Part of a small language model's weights: 9 layers, a variant of Muon for these matrices.
Each number is 50 + 12 x the weight over the matrix's rms, rounded and kept within 0 to 99. Layers, rows and columns count from 0.

# up: layer 5 MLP up, 1216x448, rms 0.102, rows 474-490, columns 0-63
# down: layer 5 MLP down (transposed), 1216x448, rms 0.196, rows 474-489, columns 0-63
# gate: layer 5 MLP gate, 1216x448, rms 0.0985, rows 475-490, columns 0-63
up474:35 59 62 56 51 46 48 45 36 53 54 32 61 56 65 53 48 57 41 64 60 72 44 35 53 50 58 67 45 41 37 59 56 64 53 56 29 38 42 51 47 38 47 39 30 54 42 51 63 60 73 73 42 40 56 41 35 64 55 58 54 60 44 13
down474:41 59 60 41 55 34 48 49 07 51 53 45 43 52 62 46 47 35 37 74 48 52 28 39 53 55 47 53 61 54 45 32 48 78 37 80 64 49 51 71 42 61 39 61 53 55 48 56 56 71 55 58 42 55 44 40 45 52 51 48 51 49 47 42
gate475:67 47 53 70 54 69 45 56 63 33 67 60 28 47 47 71 50 78 38 38 55 39 70 45 39 65 25 45 58 50 49 50 52 79 45 47 43 65 39 54 39 44 69 51 39 48 33 52 64 36 61 68 45 43 64 35 40 50 43 71 51 44 45 76
up475:75 31 41 64 37 47 52 57 55 56 45 34 51 78 49 32 54 50 66 37 47 52 58 41 43 41 33 46 51 63 53 59 38 45 47 27 39 54 25 52 40 50 36 57 41 40 56 64 51 60 49 34 36 52 64 55 55 60 44 42 44 52 65 37
down475:35 36 61 49 29 55 47 45 39 67 67 74 41 53 49 51 32 59 42 46 50 55 51 50 42 61 48 57 48 64 49 45 32 48 51 51 61 50 75 52 49 56 50 59 61 60 47 40 78 41 65 52 53 33 54 49 58 50 47 50 52 48 57 36
gate476:34 27 63 55 39 42 46 46 51 40 36 38 54 39 50 47 41 37 52 49 71 59 49 57 48 63 46 64 47 60 41 65 45 34 32 62 50 70 39 51 45 47 47 44 45 58 43 55 59 48 50 61 28 65 63 32 54 44 44 43 47 45 52 54
up476:59 54 55 52 63 40 53 67 37 64 53 40 81 39 65 69 50 54 53 57 35 84 34 41 48 57 53 54 51 42 65 49 70 49 60 72 50 52 36 48 17 44 60 38 23 46 52 65 62 47 53 59 35 44 61 22 39 69 35 32 39 44 54 58
down476:54 47 52 65 46 42 24 55 29 48 72 62 39 45 50 38 53 34 49 61 43 55 39 46 33 64 51 71 49 49 55 51 52 55 59 81 46 46 55 35 44 59 38 53 39 46 47 66 55 51 42 70 46 36 56 28 32 58 44 78 37 31 33 55
gate477:52 48 73 73 44 71 45 55 42 56 57 56 67 63 49 40 33 52 38 50 69 36 39 47 55 59 45 70 61 71 38 36 35 41 54 52 45 47 29 45 79 46 57 48 59 40 38 50 47 35 60 45 44 45 44 49 50 60 56 46 31 47 45 64
up477:64 48 60 61 54 57 53 62 69 42 45 32 49 47 36 65 63 73 69 44 60 51 41 52 56 39 44 48 54 51 55 37 43 45 56 59 54 53 46 40 53 43 49 50 49 41 56 50 42 46 49 37 40 58 51 49 47 55 58 50 42 38 32 39
down477:30 46 39 54 40 48 32 68 77 58 54 56 52 38 46 46 56 54 59 55 25 59 66 52 66 45 57 38 69 60 35 41 52 49 65 49 68 62 14 45 45 33 33 41 62 62 32 49 43 58 41 60 44 50 40 44 29 72 58 34 61 38 58 54
gate478:80 52 46 72 69 64 56 38 63 63 53 45 64 38 59 54 49 47 65 73 39 67 42 48 52 54 24 50 35 37 40 43 61 44 67 51 61 73 69 73 41 62 62 75 43 60 50 46 38 47 46 39 41 52 52 39 55 48 51 38 74 52 47 50
up478:48 43 63 56 52 41 44 38 47 35 58 37 61 65 40 47 38 42 44 46 58 57 58 49 41 49 69 46 57 57 35 47 56 20 32 37 45 57 39 49 32 63 46 50 56 39 41 35 50 42 37 45 54 48 45 45 41 40 38 56 53 30 60 53
down478:41 60 37 45 58 46 53 58 59 58 68 52 44 65 51 38 42 68 55 40 54 47 47 57 64 44 47 44 58 46 53 46 51 43 54 27 46 47 51 36 73 51 35 52 43 60 49 63 56 52 32 43 49 30 46 38 40 47 69 46 54 60 48 42
gate479:58 52 57 59 50 37 59 55 64 64 64 61 61 52 61 36 37 41 63 60 67 77 41 68 50 51 49 38 59 54 39 54 31 46 54 48 37 45 69 41 19 66 55 56 64 44 48 44 67 35 49 52 39 64 48 41 44 42 73 40 41 44 49 54
up479:32 77 33 43 38 43 51 47 38 28 57 62 56 69 48 59 55 47 46 51 63 45 57 73 83 37 44 38 64 21 64 53 51 63 63 50 48 42 34 59 61 38 62 59 52 63 39 44 28 68 48 60 41 46 44 43 40 76 50 45 55 57 53 52
down479:41 50 31 49 51 49 83 48 80 48 60 28 47 38 60 56 43 41 57 57 27 44 43 32 43 61 51 56 53 40 57 60 57 53 47 45 40 74 71 55 43 58 62 57 35 46 29 39 61 56 61 56 47 72 37 61 73 23 54 47 62 60 39 51
gate480:40 65 43 48 76 43 49 71 77 33 43 37 49 61 39 61 40 51 59 39 50 73 82 56 52 67 63 57 58 51 57 35 81 52 42 46 53 34 65 75 31 72 51 50 68 54 48 34 53 37 49 42 42 58 29 67 59 43 58 66 58 63 61 61
up480:48 53 51 58 52 71 32 29 51 68 44 59 38 51 55 59 59 70 61 69 39 60 58 29 41 79 52 66 25 32 54 58 48 49 73 52 47 48 26 56 62 36 32 56 39 43 83 47 37 66 47 38 55 64 74 65 61 46 31 44 44 60 39 40
down480:36 45 65 61 38 55 62 53 46 62 43 66 45 48 55 42 49 45 51 48 35 47 57 44 45 73 49 49 62 51 44 30 50 34 58 68 70 38 41 41 73 40 62 43 49 34 52 54 49 43 53 38 52 46 70 47 50 42 54 64 55 39 53 51
gate481:25 52 31 46 39 50 56 56 71 35 52 38 59 53 44 52 54 33 40 53 57 44 49 66 55 54 34 75 39 37 59 46 64 54 60 52 39 68 60 40 45 55 57 60 68 45 40 60 64 25 50 26 66 48 59 54 77 41 30 66 33 58 19 37
up481:61 76 58 51 34 44 50 63 44 78 68 72 57 53 45 55 44 47 53 32 35 33 40 57 52 67 55 45 65 64 69 63 64 63 43 65 35 40 35 40 39 50 55 47 45 40 35 48 41 67 47 55 56 63 59 43 54 35 52 40 68 50 52 53
down481:48 54 86 64 48 36 44 64 35 56 49 72 56 64 41 61 30 70 40 46 55 67 33 25 47 65 54 43 58 39 46 39 54 38 48 57 29 30 49 31 37 61 61 35 48 51 47 48 52 41 36 42 35 75 41 67 47 44 49 49 74 52 40 41
gate482:59 37 69 49 62 54 47 54 55 41 43 49 51 50 48 33 44 65 63 54 35 56 51 40 34 51 38 55 49 59 38 31 63 43 39 45 60 53 59 33 42 32 46 40 54 70 61 61 41 51 41 58 44 50 62 43 25 38 50 77 61 34 38 56
up482:43 45 32 39 61 60 35 37 56 65 37 41 61 26 49 55 62 34 86 66 63 36 50 65 53 52 65 47 52 42 51 56 60 40 48 59 57 51 28 46 70 39 54 58 44 44 56 59 33 62 62 52 54 59 57 30 46 90 37 44 41 47 46 46
down482:43 41 50 51 51 47 41 49 45 37 65 61 43 56 49 54 53 46 47 46 47 45 50 43 54 68 53 38 47 55 48 56 53 52 45 35 43 46 50 56 55 59 36 69 60 40 29 58 59 74 32 46 14 57 33 41 53 41 52 54 39 61 46 79
gate483:41 36 46 43 38 59 67 46 71 40 38 47 62 43 24 49 52 47 46 26 65 57 44 53 32 48 41 31 67 60 49 54 43 49 73 46 73 44 43 50 36 61 43 50 35 49 50 47 48 45 42 31 38 30 49 56 60 61 48 74 49 77 38 47
up483:56 52 46 33 63 57 55 80 46 53 50 55 53 52 53 65 36 57 68 43 53 57 36 59 53 58 65 62 57 67 62 54 50 44 51 53 56 67 64 57 42 41 35 50 66 63 47 20 77 51 45 52 55 62 50 73 46 67 53 49 62 66 62 40
down483:29 39 80 65 44 47 54 68 71 51 59 45 58 58 46 67 39 63 50 54 40 42 58 62 62 48 45 63 54 43 65 54 54 62 48 55 55 56 40 66 43 70 25 53 55 37 43 41 29 44 54 70 34 37 33 45 56 64 38 60 58 68 50 63
gate484:33 49 52 39 59 41 38 33 48 51 79 45 33 58 39 45 82 52 24 58 66 53 36 66 47 52 58 42 41 49 48 50 46 60 36 59 53 74 48 55 51 65 72 69 48 34 50 15 48 66 33 31 69 66 55 48 52 44 63 40 55 25 28 23
up484:57 57 44 34 26 68 49 49 44 45 73 47 48 46 54 41 58 46 39 36 44 40 36 70 62 57 62 39 48 38 54 33 50 41 31 47 55 64 36 55 60 88 49 65 34 69 44 36 62 65 42 34 48 42 59 48 44 30 41 57 38 43 64 62
down484:36 59 42 32 55 41 47 70 62 45 48 47 29 50 42 40 66 57 24 53 45 50 59 52 48 50 61 58 40 70 47 49 57 61 46 38 41 45 54 64 39 41 78 51 42 31 39 33 69 43 76 52 81 35 78 39 49 62 42 52 80 26 42 24
gate485:46 50 37 59 56 48 49 51 64 34 61 30 51 57 51 35 33 73 50 50 64 33 58 52 48 53 49 52 54 59 42 29 49 60 56 38 51 48 45 53 57 41 55 42 71 40 56 51 69 61 44 63 38 59 29 44 24 42 37 55 43 69 54 41
up485:53 62 48 35 48 37 57 71 57 49 42 54 53 24 63 33 56 47 60 74 59 49 55 51 50 60 49 50 83 30 58 53 80 46 65 63 47 50 47 47 25 54 29 41 60 51 65 52 56 64 23 52 53 42 52 43 41 64 53 50 54 53 53 53
down485:26 42 77 43 57 38 39 48 44 54 50 64 54 51 47 24 38 61 47 44 58 53 60 49 37 46 49 36 58 20 48 39 72 58 42 52 73 43 12 48 34 63 59 61 34 50 60 43 40 65 54 40 57 71 44 31 50 76 51 49 23 45 45 53
gate486:41 53 55 66 54 51 44 55 58 41 50 33 54 56 64 44 44 20 34 47 78 71 75 40 31 53 68 56 56 52 36 64 47 60 63 43 55 59 62 36 48 65 56 74 36 59 41 53 33 59 55 42 59 53 23 69 35 62 45 53 23 35 62 56
up486:14 45 46 21 47 51 60 41 37 42 68 58 52 38 42 53 42 44 57 45 40 41 51 24 64 57 47 29 51 55 60 49 25 58 59 38 47 54 39 55 56 55 46 51 64 42 46 58 55 37 52 73 55 42 55 59 46 58 30 41 59 30 55 34
down486:50 28 61 31 40 66 57 54 39 35 55 47 51 38 59 59 49 66 53 44 54 33 60 49 38 41 31 42 37 51 39 47 33 56 55 56 59 30 50 60 40 43 52 44 53 48 43 37 35 46 40 55 51 40 50 66 50 57 41 56 46 36 53 49
gate487:57 64 54 60 21 33 42 66 47 42 40 64 70 54 42 42 57 60 36 73 67 48 62 41 56 80 55 53 76 34 53 61 75 45 44 37 36 51 46 36 34 31 49 44 54 72 44 66 29 26 58 43 66 61 56 57 48 52 61 69 61 44 54 68
up487:56 36 78 56 44 30 43 32 40 51 40 55 54 71 27 44 79 41 65 37 49 46 47 60 32 36 32 51 70 61 50 24 28 50 55 76 53 48 68 44 66 61 67 53 42 51 56 48 38 61 30 29 35 60 46 59 43 51 47 50 54 47 66 34
down487:53 22 75 43 39 37 72 41 43 68 38 46 39 41 55 39 60 48 51 53 24 44 51 33 51 53 45 49 51 66 62 53 49 42 42 41 62 52 55 83 49 76 56 41 68 50 46 52 53 27 60 42 86 59 51 58 55 32 64 57 51 38 54 57
gate488:43 48 50 44 57 55 64 49 21 49 66 30 27 49 53 57 29 65 72 61 45 55 55 68 61 51 45 37 53 40 54 49 55 55 56 46 56 45 68 52 55 51 65 56 45 57 36 29 62 48 46 41 64 29 55 50 51 51 59 40 37 53 55 38
up488:58 47 51 64 52 52 55 47 51 53 60 60 55 50 60 56 49 30 53 64 41 60 51 40 82 65 67 58 41 53 44 60 46 51 62 51 67 43 46 36 47 45 55 46 57 57 52 49 50 61 39 48 67 49 79 35 58 63 51 55 60 58 57 75
down488:77 28 30 39 59 44 66 44 64 48 30 37 51 56 61 32 69 50 53 67 39 37 39 37 37 59 47 36 56 57 29 45 32 59 47 39 58 25 42 26 55 46 69 77 65 58 50 45 39 73 42 62 46 61 45 59 62 55 39 63 61 60 78 21
gate489:45 61 64 59 39 43 40 49 38 68 44 35 45 43 56 31 27 49 44 74 64 43 31 52 65 64 47 53 55 47 57 44 38 27 39 28 37 59 50 27 49 36 83 56 33 36 49 53 37 67 46 32 59 61 51 39 50 46 40 52 67 47 56 47
up489:48 46 41 47 63 60 42 25 37 32 48 50 40 34 41 53 56 59 61 52 64 60 49 62 42 18 65 55 57 48 58 57 65 63 54 49 57 36 31 49 33 83 49 70 61 54 69 54 48 40 55 54 43 40 50 78 46 47 43 50 57 53 56 36
down489:33 40 46 41 51 68 40 32 32 64 50 42 34 53 65 52 61 76 72 60 63 63 57 66 60 46 34 50 55 47 74 44 71 56 58 55 36 29 41 53 28 74 38 59 63 54 67 60 51 48 48 49 58 63 52 53 51 55 49 49 59 54 61 36
gate490:34 70 42 23 53 52 41 59 36 52 31 51 68 74 70 49 56 57 52 53 65 71 69 53 38 33 66 60 59 42 57 35 54 36 40 64 31 51 80 39 53 27 54 55 29 63 45 71 52 59 37 52 48 34 26 57 25 32 48 48 44 68 42 48
up490:45 51 44 50 41 48 55 63 27 49 38 66 40 57 53 29 42 51 68 74 68 52 51 77 42 42 52 50 55 62 50 45 45 48 42 57 62 53 38 54 43 49 76 62 49 63 57 49 39 39 46 35 37 22 46 51 23 46 54 52 48 53 72 60